config.toml
hidden_size = 320
head_dim = 64
intermediate_size = 1280
norm_place = "pre"
positions = "rope"
rope_fraction = 0.25
bias = "qkv"
init_std_o = 0.0101
optimizer = "adam_variant"
learning_rate = 0.000942
lr_head = 0.00603
warmup_steps = 207
doc_mask = true
max_steps = 11460
Each number is 500 + 40 x the weight over its row's rms, rounded and kept within 0 to 999. Layers, rows and columns count from 0. Numbers have three digits each. The size before them is the row's rms in percent of the matrix's.

# up: layer 4 MLP up, 1280x320, rms 0.0683, rows 1108-1150, columns 160-319
# down: layer 4 MLP down (transposed), 1280x320, rms 0.05, rows 1108-1149, columns 160-319
up1108 084:543514489503451532580530459467525462496414480480470447428486539590517539530511568514538547538485472465496583483526549523515536538462462509499563474547482486589525574514506524464520513489471586529486460466503490537555492544519497509456555515547480526531529473503484537553505564469507448590491584506502538573485507429461473513502471428517488459439484553466506512477529514478485530510459510479489504449466537513489502488524602523512533456494538530516491513551502489399465508503532470
down1108 090:461561493505509485417454529570490544463559555459531520516553452386470489567452491350515440486491538481553473490476510521482487504522563468542451513472567497471534470477550485508464481520519469546478579557467542505511462483437518495567493500475466476466477601435525483472446467562540567441467474506524513537490494527510535511495536545556466584579530477545541563526494467552535511520477460471467503506465454472599440510456430473442473545502491483486514540436528552561506483501533479
up1109 108:504465475452502571502454429503514526556475458506521494540548472535501472564487477480523558562460520430508494495501495477424564509560519529427477511507559461397517458470489492540568567449472552477537568540507488462498587502529570505446385499466470471495541526529515499490467537476578519499482501510441517573549473521584499482501553502432511488444459506497544429638461447476454528506483506514533475460517459502525456463504462497536495577510569501548530556540469554534389513547535442
down1109 096:563479509509487474507522470539550504514469467534433498475494435467524511525537526475547535479528502466437545476517475469479579461510521455458473460561411528499513515481505453524436450457481462519480560558495458554532465466551523528472495484504474502547486521516522459457579513551412569599438502555422460459526550515507414521470592529412451567524483511441490521570529542541514472512482536514484482490517491503519492468493460434530457460533538463554548545510479478442457475532476477
up1110 087:485535404543520504488600507503459529517512527452493464426502474420500503502436513467509463600500534533521479524474541535557550582462484450487538476457562472468529515517546498451496479540530530483457534500460456477512496469448538473536513454429526530474460543562573471472489481586478465605576482451507419449465548455487496506448527461526472521479577487508485424498549504524431458463450507482546437572552469440539469492458483535515490501483505510551545498504465492500464416523518504
down1110 091:544503579536547394474515468533566419509508475474468543521615476554494541459520483602547529472559460512482488492545457517469548439464444463489548534483478477545478497455481433481499505510530564467539512521512509450525472538546456553491530453495446477472553402429491464473429526477489460484460543473538516564522455525446534558538375549535508389468481553504562464540510491528536464486535504517507553494536533485570533455554489496458491487537519474516447503494502453532570518433487508
up1111 089:574495491482553556473531487497468500489525491529515467528535507512434491553463510463496531431456539494505548543484459509579539463473542554464506447584564521497452484403544483496568526556452576531576523460495513433558436516451451501454498460496491527490552536532528549546560458494552497519511423562504480534512506469528485432519520431476503509485527552492527594553551455543482504462483518561515472510513529489516462515477482572622491530512530589455507546439481496468520487497457501
down1111 083:409509483493578408517495455463466526490475580469472485499467518530580494475528509523519455548475449462580499544551563567480475499498540475538523548529473491478529469578429482497484519553639457520492486537542496521578512464601454546544474481509551515490515476525476440494516533560435575518474538531545529467528496507524452513451506584504529544458462402538545474394469537543558523512508530458522530523456466519460507507541529499460480482551469438562611505494473563531473521508511468
up1112 097:468494505484493556508557569521446572498469440558471494428481528514537488468519523474493534457556394504484545567412507508523451414525486468525574595526555463524453473473474527489537483501532516482547511490435494446496542468564458554497458490493515536476515574503512414528435478510520519510538489488447505511533546447480509471588530498482523559614510459550459469430450524505509522487485451450606542504489530464450485546593541550462518534550483543460542463468471535493506559457462451
down1112 102:478489465516487491514426489476481446530483517422578500476550544429485544484446499617506481544432535464536467464503479509527505517458540559470471495465502482505510559487561505489468470496464475537549501468502500531504458474457466538545595457529482480502423362493485532513549495500488514463444438532569451494547567548532491515499469613532455484402512493430481523493536488558528489524481425516470466426531506473530469516541483511502509493534516538546523443542548441459493480529541527
up1113 103:528463498476485505515510528498569473549505555488492549486489499530439464471534551489493375594469441574479403490482521476507493473426514477494514522485498463517503457408522532526439534528507436511497485523502420435541486531462489564480493461463473477531505551444515502487491526465544583526451501486499447478467469559451504450552491475480509462543534526477478440489483475462513443463544460499519473575449516462497486546517550433495475533568539554515497517511530496427523490600605521
down1113 106:482527579435551494498483554380528580550549599490553585492454489474452553526540445538417526555502437549486566499538592521504450526496517562497468474469554524452372519539499507491493530524578524496483475450531570556475575515465550535499506450477522511463465538502493450458460517536523553500479500460412504480445515430504511532477412494514489490521525506485482474510494534454455503537478474446482474542496535443450510531470506493483509520507484451557542545526543573536520475455537532
up1114 091:516460503533530489543525514473521525540487481519422465470481501477511536474514545480623410506453507533527564410516540534579501505478519525548501475488556561485399515552450471518464414555492485543526513496531501435503496513515464487457478456501520466538486470497500466503494529509437501560481477499481509518484519532540425494461442580518474435523544442504533499452508523518522434517566493529502497542522461528486534512445475479465538474463437486400513548544504424503547505454566561
down1114 090:565484494462462483514470515568514486502548519526520511499570537541475590473545531442558465508496498409523485506577475588492561493440422463540480498534507460473518511517468401461503470507497521450493489533510439614492546458565557472486497552497441505453546592497492565482474552454505515536429504528484442488505498458485544554530485438452500512464469483515456462533498470544403511485479476547478472443467448480490503543470544538549536489513447467494553515547546516558488530522561481
up1115 105:478525436535393496443478476489481486477452512436531460500516487487482547504390542488451448518534594485536472492454518501550467468450533491506526561496540530507451438424492557508437515540596525554478529439543497466505556561483557417484495509483541468503528524487549416619449487409530418498453481465487420461503504407507521472522518497517499470544515541461550503558453513524584511487435441445499516489516478466508562427539475497434512497501439458475514469508464529503475495519539525
down1115 098:518483534456445448471570507474549506503528462505445519532500418471457463556428465486511454426526514519553426471417516462518428457405448485444470568514477517540497531539450420519539488514496412519583530486492480503473588505507518501526535585470510469495483558494484539519486523467492516501517551534506529503573474496477511541558568531450501510539474498551474506477469445461508541550461585531507485449546459603498413474497549520462506459497499399501538553427531482503535511396449533
up1116 093:521578544484503569489513451513546527591479493429472589514492465453488451516481507485536422447478481495444589510469500518494520500393534499454480486444550415565485500496473530539489504526470549538455596486494503509525582435539505500451471486477448487526455538427521481467434462507440487531505527520499439544603545476491476429491522492493447454507589484484552498541529524496473471521512546589458490547495540488539470486544458477580532494539564552536518513533492523447489422565529536
down1116 090:492398439490487464474500520500563540482500510549482454556492493534456574456534520428485585520426517533522513456493487509544535526568509439482524548474476571437544487545509465493581503551484477498462490485484499507461429620474533437495435516500542574497532543557497508539532451518450563520573478480509559495398448479510511515537515494483500513517528548522513471479499473517508592458466506440521559430467576536453547504490490556474442519462490449496470493547518448505554470457434544
up1117 090:452515447471518460504504538520536486513434604520518628558528473494545503459467559501521445489498495482507521524513508452495479501520453469542426455477518438504505482506538536488512525503486470482510473482431432568479424451543520530511434521480517500513519474580475525497431565477519454571472521560452457405481519411476526520553508545482561474512529481506515575481595534562485476440448495444493517501495454517554481515520485446395462488459582439429542487485481534471506531465435526
down1117 089:478503504531520506484505439514478528476582501434467491480455504564462475450498517518491477538600540599502461481455490540436552511502538494467507569527495540476517437440482526474494466457497474544462498504544503473472511550449582501488547486496489452455498478488499412516491487538469462472543468483517477528542445583490537514493502448520515552501497442511521530510505464498502444480490525510531528505565481535500526555528431539532513514480485572468445419501489447488479486569539471
up1118 115:489465486515506534521515511512507542505488507435477455457497538487503491470533568516540526489430571526505499473403456450521461448510561428489496509440507481487513463473455473529507465513508512465558531554405487490528477565487549546427536479537518468543432587474458523523575492441465480551530509498492534527426545484498470540546531551488424562417480460556449535507490485498434485486508449443524522472525517494463529514473513518456516545480528499453463539512539550491494544455510497
down1118 120:515470534428446466457509471517474509514490457514450425486552463515432498475541503467622532473412471530504520503455476500525529470527514461464432514487505441473487429480505513585552461478507488566502479451383446531531494559576461537490460500493489495459411616468485552550585509511529521520527485510555496543520545517513505531491426482437510564490515524479427519515576498475502497449501464547465602506483499446579503578587566524472449499432484510458525534524557486455493512493560461
up1119 099:468502510383509493531510445461482517485500472557502516609528541532547494451488532480523430530446567452530518480477548477503595427547550491484513517514464651540518506528536459526486574490346554447536599587525517499524481540491482476475541425524478488519473480525481450499566516463508545487555456540493450533460482517495492403564549573498521496499466592584501454421516520477489474513457462502493467482434514472555466530510518488567483456493546479479496496472498504549509481543495450
down1119 086:549476505485438508468546526590476502470462508487423436485437441435489497525527507492580586499498462517553514524476492533540451565493465585529411468503515442449508457515500547473472466456522474499475532479466426438503503477408545515510450535540488464506521446599438511468497526523515520516463500519436526473442503526489479516427502475534449476555516524452504507548427536521564516460502516491491486482562530520550550521511558499459500513474499489490475497535498517530543533503586511
up1120 088:523492467475488525596441437557540420439419455478481467497486503513494508465502471503452504505402477502541490539483500440590452493525463403490484536462480504507454533519460497562590595521507501534502480547496448511389495475535531504549487493536497537566465480501489599549533577512461500554475513533522499437549542527515468501606518486475448492462489424457532540477526526485461517515574466519481468490557482465573487453506516454434473496492469438495525444501495500472452548506495523
down1120 090:472484515469535515445517626460509513442460523489552529468492570438567443532505536394503518459587508544481499482470480513484502548498586522490478499439518451448564522513506532480413475502547513510484488430477547469551452500545519450574549545465485509526510631521468469475467463528457507509499477475499542484476473452502500504408521535445537515499479498492457494509414531458561507484441568513516488487485567534480553548456490549533493474500547489527502471461471447502571513608540448
up1121 097:577503487570465494515495491501535474517509468489474462438581480477417503539509566480450482510485507492479520481455528446514511492519528438479531500488518488524524483525455483549484516478443441527477488416494545485461539531510552568431536526490501476461607439590456458574487531530537466539464524490437479497533550525492447532537525519500429504548497444523570569549463519505518592539537521575464563473518490447505445501452459517488499456487588509537452508431501505489528564568519515
down1121 098:502437433499495530478452532447486594475471539506510453515435612487472460447530512495486497504532503519521476530484557490474502474530476492562514487451478491507517526454534442460498501534517527524492497431462464550531502552497513471628529512506467537501475538509457517520442531474509488516457491441513501559518481535441569459452473435536472521512598623568470505485539485472422495519410538429531512579426522520506469446408564535459476538522471469428494456517491438543451469457528570
up1122 101:492374526479533477517475531443528533468433435525435527458531521537522415491488498491561537500468557469571517480497488553462550432504551504509523510511532468545520516523495511475526497507481534535513526530499565517487509433524462479519508424487442489501500504483461444655458559444542546493502476526470487532460514490501420491500524534446432502537490519474530520482501546569470496428487514559568502489530485540509544557579506533447486510446436473523535516531501466509512550531543527
down1122 104:416472496471497434497473528543569570495459502476502446458496515445446476534547485453554423516536565431530468383448494478489550503490515496541525541525482519485517457442512498548441501543543533506572493517498507448466417546468488473490530537454535493558505552516477451522553507446486541474503570556516455543571516535485499537587567462492507532488540464525477482468479473535482521420462556480410528459462514445535512521574476514510513506491571481474550472447479436574526582458545558
up1123 105:508536524473436483530564473438542513479544495479486556539580496513543551455553510500548494416497585475492586468521445515499489489498487542505474468519529523455540470503485515559510503578480478496485486531522549496466413481499516546507456522458472484503487533481414497561501528358473502605481504592490509546517474546486471455607516562514526484434474518485521466517537485519513520463498525507461526438504414509476565462478533483485501474424465481509466415489537449496438531492511469
down1123 105:493417477559529553436449521527509517510491419485495466542542513459473498532477589530530559458442504478487479457526462524492548489503488520479541551384507509465503525492527429509465508426511483505515412505491414500480484565507548545491511493488527503478469447574550483482517511493496515468490483488428492496452572454490536549392514524544466480469450570485477542499437576502460430470533548510528536479510537502514400436538513509540547495532516529484488587481477508497589476470479458
up1124 098:504548504473500538469482494512531467491440460558484462500526500481488493499464493516521560425510463515502590471468490443461491561433540475520475502537490548447528435451562611543510444481447530430518521515499544458490469594545487526471516495506493495549513488553505552510508575457534482525508503560486486511502450489539451449527518552552457433514543585503523534431398487513470454565471473511559456550537436472502497543467463496544551453484505579551515472558556538503499524522516570
down1124 090:482479438469503490568531530494428497557575442495542512497474456483467510410522538466461522471439530444494533527587569521505563413509447470525510467537501457552505516451506458491572533496616440562486460524540456513466502438492463475493493578557450495574519533500471496458491555469519473398528482468497490539556523501540502520507471484470542501473517476515469542580560410519494483466451489548521427493469468481493509531463452562521442554455460529498500480471531461451517500513566462
up1125 106:507583469525465508502453418511571504558488568493384524451526556457463526473536465514453546496508491546531522535475463491553478468469443507470474476476493517548444418470451447575532539493565508562540458431435494472541464582532438563491494488446488538493470495553582501547484540476527453570492482491562461464554531488518493600517492488474533434523528486566551499460531525560527546491573514446458454529454481487433513482525530568497535512519490486483531487485490516500477549515509509
down1125 105:461513443514522485537574498561439457492496523441438532503469430512489429466467538440527516535525495515514547412497503548454541486509500508500503547569457479554565534499532437468466535543553550511438524494419542527486463503498414461488530512470476545494407563426455487498522511487528558517536514555496482520582492528439431446498486462533489506456646474513458494425437471550465541514384484501489487526526512482495473599511472561561471498546488470490502518581519467499473443534491530
up1126 083:546518510410531508487539527467487457502506454520435491559522554469494560472474503512533522505475497548509639530537456466530573511460528491415482553478530468583468481471493456515592578441450453475526484418484543464532562444488541526480425454605524535499494508492553532480441481456505489453530479582440495477482519456530438518508564533418548500481475458516497470479507503519475485411451538473479574432568489475478491437543518456536513499463565527508510538461471522452547509559542505
down1126 088:463533414441493447521513533560536545493514568557521522493484497508495478510500510555488500485515503465450437462426508542511475467465423475459456486503534461437566450503504518506495516547560562504557481538493519495495465601494451480509595495521536479493430422534497410455451483527497474439511455505527512466519508567488488479466447450534501485541534526520518546552485449477509521452492483478520520499480450453477487466454522503492499570559489464497551573531478503539506556483485565
up1127 104:521446496479471485492487520548514568453518527497457514502458543460495454487508550485507558487486411501528522454502507498474530438483500554534460460483475486506529447459510516425521503528573479489460486521514453530466561449582546542427428415459516481506466520484462527484473490427537515519497455545441496501492515502453508484568489481426485451494484572496459444511512484535388520444511510490532579424502481457610467516543486417494504559569506504485489506484428537476481563592486534
down1127 108:550429582466470557396474498506491487471446500475498517588464520480535481569528521437436483526516540511459504529499509412498443504483493583512491495535526522531543490493519517511458493492511540534489464498440552448488509523450509488489471486413531475479455621497469484536507415411492529534478437516442523578486434497516575479493500481584369437530531478447541522520524511501499467586504555456514479477518447538450506569531493478508568492530502442463463470525463470503555516481411534
up1128 098:527394532512415508518537469348549521447430510403506481456513492527522498516511499489522528531435462487478536483523473508513510501557532526471506493507576572455492479505457512536473453526558519485515513488520571418460454526571434545516554443499499491493477497555523504483515512461488471523412553506528475501525505484416502513482511512530518494484487535506581479506536505581559489527529467484541516470509457510490449504537579516461518478479447480513505488575507480435452558474519550
down1128 088:608456461458546514481495469501557548459433560554499490447484429523509477478488440487469446524461520419519546464506513577480495478512494448486492497486457522534503512464551427509497526526471508518542520472455497495495481583465516441511518597548459514479474474573542506492476458579407501548543488466515478414484543446525478473422583613526497483515488445478436519464461430551510530479531466543512551546576526507462545427538577552554493508594543485538517548494564491478532504511416506
up1129 105:484509457514429534545458628467510398530480429472509454477455474504500463505496471485548465489487410526554494523576472462500455520522485467515509419469498500495540464496500524496507517615518444441493489500475488491552569534517490529478459467473540468483551487446556546487494466454518534488476557528519412446496550442461491444503506477453462484509491540439394504550472645482593434520449494475493516503492510465527524448484514475493516486507563486445518454598498558465524579505525485
down1129 104:570506631440459527453529459472512510535541475484486435462518498523488460491496558634512555470570600475490450453463504481544404513482483561521529496595487459548508544517492542587459442541461522526450524534575561470453486523418457561485474440505571553514464489485478510514528495485484490493573506451449490559551506513499523447436398431488376460543536443469543486520459494456478524566471484509478487574487524539539529499499458507488486555510471487485496555481481538481512487458459483
up1130 109:478503454525432529433538526458508543541450493466537504445495560425454439515427560480553468480442459533588503552507505461509479504533560455532509447488521537524476501486455518482521496517544500476535571494471509432508553454495522495440476452501520547477479487489561534496416511514508496525491443506440496462492524499543486558514558531519483472520560504450569456473468534429508448444507506443545520538483407498546506432501495537445517531491549495486555511463443531463444522567565492
down1130 100:422452525512462428496452500481513505568452560519491503527511569494464470489521520497483488518556567561536460546527488530526526512481490478630496552425459467467460521495503495575573446487488459515485500529487525482529477513559462493515506505542519482481466469500479499492481581520518489497500473454499430452476539541442449526517465445556499510489532605448504526473479487491494434461557607435521528563456473454549444492516513441427502496482586563501511541506529420476477539474541432
up1131 102:515520454453472503548508506518493559490517557531439473467527509501482517505470549457515447540455480511509449459496486517441531421420476508546476487504536540541540476536485487496451563547458488501441531565477526445580521424516544496462404529426549485544500516531492528481493576508538463522467509440503592545523513485553442465543537520479454496493489463531590476452546543578518449464525501530546542464524485555449480429607511559527537512579502465513521511529477453461504537539550464
down1131 090:534487550464448528472515542536519438496475518474499520473468513519494491532517536435461455565579495491517440503569509491432520514477429500500555510540512506441473494493457502471396460499478475535488504478541511508514461489597509447452466512482530498553472476509477442476489479523596468500486469444473586580485513445410498456500553514496528478515554471480540534485481526520547494555433447448476454551506514571422536526509477525531461505568495464463540513493423429454540589552494413
up1132 097:519454513535509504536436467432518477512384471512493493381517511528538497534518454451498520447538552467452569507526496456546527504485538505442487479432544565471532539434489555496503511454470517497503536527470506430521496507527457580550507425490433489552521431482521497564508466467476538439509523510509550554394513499568451459465511513524545472449507519491506513452519497534531481482549350557525442525472448464494524542523537514440573497453484507447524509482513536489471526485515510
down1132 093:524487500480529517546535546544515493498571493501590539561473489510475526526444489405509490514502443471498513554504508512514570464415471497439479496494439482430518524450524455545549546487518404483428476475519485498562510507435459473465553528443438494484513621569458562494458501539573517474508512525523537510501508485551459505571572505486539537484426503472511456541535510456564477460419512522585481495519495422514473503448525564507421478502552552541385520503517522507514432569476482
up1133 106:500556508480385520542471477445494445517490438441483464493431539511420528475531523483515431573377539509574511442456348405451537541587487487479530499545496577504507460443447488530554548499467523497550488479495486457551466560456512534490488464529467470496493496466484505512438555497477501506502437529515478462463417499508460479551498451487529494494459599462467472536480485447441563496475484449499509551445507463483475526490504534510522499435544505470525470556554493495518507474581575
down1133 103:495494569472568470538511501528551503516419526513494504467511355498455439568469483462537507413594531546480489470446602497546522471468513518539520551478512488449475463471482556529452476543478495488516450483480512571460553501500503490563412522477508523542446428502496453540497496428505586511431496500470558600470501510546523544511507535522428511489553445491564503484486584511518432543485552485542465483514572487510465469475545520537451531564525515498488504469517541505529522493466453
up1134 095:507511532489453444511505553523529560538547530469478491467513459585471480445527519467508486495500485479597470517426416500502520510503517531519483497596502453574519476454506522560485548482559522542471534512457509514477584529586517484498510508511508500498468506509578529524511471467578455514512491460485479594581486485508497414588488459477453477478522493538564519506470498484498478495480502429533513478405487484499547513512514523438483563502457530478579549477531513521481523514525509
down1134 097:529510631484541496516517464478480430458508529455490460556513479481497553505515502568490528465464526568474580513566497505522455488519494468515524509453520524467459413565484538492490465456488486412542507472510503419532384466431438526498566525493522503478478437511473445460475559541513518476480475528515419489436499545561476512476387522500534535415513530407437510505476564486465483511506459516516498509495559465532452485561536453529448491494515506520453487548492504517505495445500530
up1135 110:554528445517462527501488546506538479545497403447461490482553447494481543497431447475499456528494507552461434443421523501539488462442518450465511485532522509493474450532572552482472456491495474554520519473479501503576520520546597489491500503488511502495505520514490428598434520417542427516507515463433538452429539450528477489557522511479476510510508571478494505475376494452555494544510500479435510494513530515506480484569512568474498580529457545503493463511465509432546559519510533
down1135 106:595424488496582464510489469529502507423531534472431514512455452505529469518500502419510496482464504531558421462507465506542582548519500519505552520477511503458542415535513538568427519531515510466532549468462467520453521560483523569491434580480536508452541504507491482604502519470501483517504444508532541502505491507451522504477528441488484535562387548451504517575398464484558428505450488420475490565434542513499510499517507467494491538516451462520518558469514502495443479548505539
up1136 089:550500487467489504498488463489431439527557532512545524527492486499460570490456507490518506472521471523477573502544580467523480528517530449540493520462562494504463482533539580480498517577495560527540523433510537374493540525486502448396546525514507558550443462543462510494454515521496439527482460585450500515520526576568476438480509470524462515581535504552520439477515505446515560488489506491481564502448504463514485526402526447538472467545475592404521479478495462497465549543526493
down1136 089:478479526540563467491551466446516516493449440574476493425502523437520431505466541391529518464521543458565453505506467498559446487485537469487561440533460556520547452470457453544440457488551499540459473491476533564514507500492484450518466504493564450545546574499481447489561497441424530467549564470521468488469477535438526517482568510507468460495551502466530545532464416529497490476561542469468374508552437547450514516537549543461482457518586461510476553488491530499538576482476562
up1137 108:548525485522511501533541516435512530536506475533425508481497474518539512520465543467504397457479536510456479453458460489523476452476516516535479548498493555512509487539486514523443468493536438508430535464464510406510507500484510500580442488530484393494539527497526436536462566446496441522549487441509509561447453453590458471575514489515523465543547481548532509452541506480483477526525485448489500539517468561499492519560591508487470499464462535462547416498535472525538496499520585
down1137 117:481474490475494499503474498488575468503553466494503555412510552544503521511576561506512509464512494495516501475442497446498550442483497508441495559429522531523510491403515510521438494453492432538515418432480438505479437458519493477551493545477477538541496567576476443487489506460473565486472511458468443491437460493538481498493479520500428595506556525508502489504520598465549473535479521478515496474496552522540501491569449520512493509442457496464484490430451558514550490551485551
up1138 100:516453425517499450484505615521546549561507467463500492569510438455470494549509494496496499468457465498488457584439514527414584501456546462437488484538414444492466422519540563595532487398477500413499504539511515524474506422473527535479498462500516537452511571513473480539494515492471405454520435530449462572485427495551474521524542492480473491573533441494541494487496531518466494488453471442486550524501486540460500488517531472448542539446463517585460488529514452471503575544532519
down1138 097:493505457462522520573451493569493495535527468449471486506460415483511466515491534526529450535490534485569454500535505466513460464452487431454474449469531424476489457510463535553481494558434518484517495475522515582500516507515516480498405463531593476566443531519534511476523452514461444390617612497518466500532480417406525468542464480524429581477595515457536469544538471479529525470528457522509526507480502516538485458559482481557466409502511437457478467447475547514501538428512478
up1139 092:488483495510515493484533439501520459458546521465482527558480472566456557470524484481498492492523492531518466534518464560576529546524505488465520495475479547450572519492442523480508555536470485528507465513438483505555539533592426461429454487516508522431515529515590497462430495505486484519517554509480491485499561508440482427462475474582470464507512467465491499458483461537478456449543540487548509501508463447542496513445533543563581487470583454522542460522496463491460510461559476
down1139 092:510499535458519517498470562510490446523458471501589512468490484496530445520509466632462470537548515522518477433418534486496512430459516503446488527402546484574524498506527497446483527526511536472474494464497542478479539512522606478486510526485542464578548477514490529535591541532463484533495541454492502519518415539514492509484445446420475474512502623520477500552476510442541480489504461553489448476446558514496465464492484485434365547528475494409490490506502494494456512541521540
up1140 090:551507478513462507475429479418512478544468425522525541465559537491465514515511501440558430474524529457513546478497529486490491434476496517504528464513485496503532500471499558508399479495589456472498438400516526468524402525523526582547474489493469557483475471471522569491479467503539491473454484522484538456461468492489490519504569467520490487589528393552499523502502514477496552518535529547491568514471507451507482452518519491530436626481464486430447477616507557559415602526512463
down1140 090:509484448526479526511521527519518487342478512514458558542517514518495435441528434514511550415463502562466524516482536517443466493511534449466449442484556544464468521547486453491523483543544520513512558512491529573460467495458448436475522541523483470498509344541531442514461523514428491490555466483522502439494518508522453478503480509522488516472485448470504536465430510498522514510502509429500475561541512515459553513416504502507516481492482497458558618438527468489581448540442482
up1141 107:513518479530474492484462593483537559577479490491480534484492475473458495545530518494515482482497535554499557430453534462416547489476537412464480510490567500532495471483445480550558539528477460513491510479435551434561533521470547553454499441540436507522498501567494478522493508497505520513480419512533553487459490468534518539465514454524520457503601431516515486540419496498532518461471524464533553455527502520455468545491530540510535506461503502528576467451469566489531474535450412
down1141 101:538545550546507589490454530431490511455463519518463421478471631534507551510518499537501577521503481552579471542560532535551598473478523508487580556463586484496422460534459473528475558443479500500465451476513525501483495500461474573594474457534456573518473441496509434465548548474497554455531495487481472438480489491456518479495538542510486623481485447453393513522512563463536518453517479479518546481506478553430468513520533434482540446560468467459520506501522475479488464501524531
up1142 092:477501459463519583476543519483480509565493442467462521495482492481458553491522523456575472502423475555528538448439547426474487557439493537502502453570541498462467461443482518520519469557485500494531536470533544488510524431500469463525476449497529548532554525452445538484502524513551512451523614417444523503544506510483455427527489475543506494563530510516467585485503513501442456544497475476574487473413500515550449494541479471524524584482527548530557459539450537554520525501555533
down1142 098:487492472565487481528435546477420492453468517518472557547543578510540511521505550470436494460574457503456488454503552494553595523515452505538437486418519522516481490508487456488510526526518520457461442528468506548531521580472444602501546486499527503516571403525540437519503463459494475532483418542474483449483542427448532535498514505526508506541491501498538457431609553476527525448492560475484462529464551512493487461461493519503540457454452548514520483393507562429450514519529492
up1143 108:503524494518498503507567577445545524569501517483462516479467479471493469514446528432534517461515511519555558482522521492533528393456545475552466578555509560583495505512459466494539485564527489535449443510412526455566487571501539502424496451535490454532443552497526539555549529526479478466507420546514509482445563416565522509547495462513515472455507503474524442478479469531406488403496480490464459557475464471537492477530521563442509537503549596441564487495434526446484584502522483
down1143 124:497518600489503481502450462526525591494539584503502467551507549469562551474513530502557517534533560514524490500524503523507481507499530437504469511526558521570419550486481499542549432543499518519506534516532459472546531460408437478495497461535506394556470589409470512482502526521534547555545518538517455540590536454495455507572426527472463432492551487441564489514514499509490508475508499520496538483550505500404495547548527466485539420481447498490491583539566472531469546445447489
up1144 092:557430502496489511464447502510622519459473505433440501492504541522379576472542425499522483465562482512517510448473426466543548452554468542545493587491512511460498480452489470611480461494496536510566505530499540535546485570549471530571452503471497497509498525434472472525461573463450484520548504532537478528490451516488419525506459527458464472523489446508490555532507535443478523502439490535517477492578472510502485489481514501500527570527537471550510435529501492522561536526538478
down1144 087:486454563463480423477494522500424468438535606574521572541472471527595520531480460553487509555475433473532516540528552508486496592409488535434507477474522543526480459540537529457466514491574572492456518526578505510427528449462476426426451529490496530466483455560552503514502431480505485447492509492494545512547567459542536491470518452451486476522503496532473520461522510506519504484443498471536483610455520490454486466517505472567411483474471503436467481505437545535529444526445523
up1145 106:552338465492447495556556465555594553568514483526440509536549502505491482507521488519579450489537449489507491485486520464558458484449477510485439493478436476482529461440444522496436495558521561546496449470532572407509562508493490520489444495478475508586515509497530495456460483447518515502504531472523539489462541556447396467488488490459413493498483446449492541591510507505540449516551514463509558485533424543538521503500540496577524549591543578494520411512483505547488519527526521
down1145 102:501532521488466477413469438534536469499520446392532563499488441482570506472497491480489426510492491511458521571458479490379448513458472493494438498441415509545571539558536479479478468516514495488458523520613507537471498492512478564458483523469524493452503508537524570571439476530440421517477480498476502499516567498543516486447494535536476453557585512507524540506470506498487503465546445491478487505527461441452486510492458554555538591570523589496524499424522510467518524473470503
up1146 093:527501502517491514533488551486529459563496511497464501505473537441539500504539517518485524440525572529472517530473523520526497528508533422431466449571439517508469454528533525557484493532488460525420491466464459541496519561505484463519513477524449490512456537491478500468483539515509478428504483458516433514433496499603542597497487538522461469475567455510510488438465493505406558480472471567481487462510427376514419468505496511464580547436490636513570512538491533528490455492543474
down1146 088:411502492543504414488512478522444551407505391525545495566561499550484521509518470547471545494527480494471485506513486518400435521491550525492553480492557460434473560459427448469507515508508549554497507522583495469551529462557551475487565514477505449468590441443533436519508478468469445543552491500522489441469456522441551484463582530481530480486475497469535580544565492479507470519511480508484450535431565529525514459501482560471453441441568495452503541500498456523431539479546457
up1147 102:522464465409472542497499581534533392448505525462507525507566455555512478627423478504508448470466547464461478437538493432503496485506457469501549440497592474487500561482465573450460449523455479555532544548515535486522512420544557511481525469506495420502500564477527463487461557444528540505494472437499446608541531482539541483515497526524444496519507578522454544578498525519565504486467530516516496486475463501471512473502495609460468459532566489431560482511477452536474579563485504
down1147 102:514529536483568545543444519466477465509593492563471479473539580486484431483456428538602427450579521412481512493521528446487444529517539529502478570452444507505522464500468481469537567514526526503490519523578518472520485551471481474453483442489472482516554541488506539518576435512486477519481496497511518509469491469449410483489462494489499467497442485578492426394523549486516413527552541496498577434448466479498467566532504472440550516530530504469476595550478469509466566474523451
up1148 088:529501471501507463522450449482457497516460507469544595559510577514527411476505577495485519553516519548519531510419452551472464483467490534432488500559495530464422448444500476499471507469564534517554542421491498430547532498502510537499515530454500500505586454502519545600542501515541453470498455605473479436531482536476442393562519503537528442469480478448477546453534522515485509514511536427484539447470522441563511561474503470519443491532553508520471447532475524491544436441507472
down1148 082:448524534483494477568499497485478464489524432457459512432462512461519486505448418509493492423559459463462519485544538516561518517588540466514501499479442513503518580555514501478444502490463524456426515594539472525483481480514471475522468446498489530527501518541460469492474520503488521533534513484515600575520553505484637512499577493534438530513524447464567491466518471516501463468523522555418515520481463469552507522487532527534571458443455564486527440473465433504458505528495509
up1149 103:520445480489493444513528578481466466499538554554563565494485433510530439474496473512469511601493444502524527511480547586502541469543473466532543518433488479459531438543522562494512556519499497546487511404483572452464547537501510491434486484574457435513465500458501533486519506487518504529458478473511498542445483540477461478477476500516472412521495476508468466573521421526461563433476446471520537455481503524508549490500572489523588530484553539515434524541463485489449574520503495
down1149 098:507526447475549468512566477451527573531537523533513476481525475501557512545497477418472510553519531600543526465461508420467467471478438529486460489511453480588456481452500475467494483538503555497497541514534526489450552507468530484506444521475487538480563521505515487572541524497433437490456506479521468450482487481553542532466496524486448443484480483512428483435560532536443504549402458610520490535486499466437487458492468480429497486561487488501499507461600519516540505490506537
up1150 108:589507509493548462565606511505487474510459522433492545422520464467487444551441501484520484440500481466432495478395463416516505512515531464429514398530484501458568522425428548526465509496593540427470543462470602452499531456486532529525471547476474441557473530436548421493489502441571517464485527558476462551517416475505447494468516501531428502522596459446492517460489513538487441536465474541498527539446425505512537476493513521524480528515518488483453490489551461505478505537549550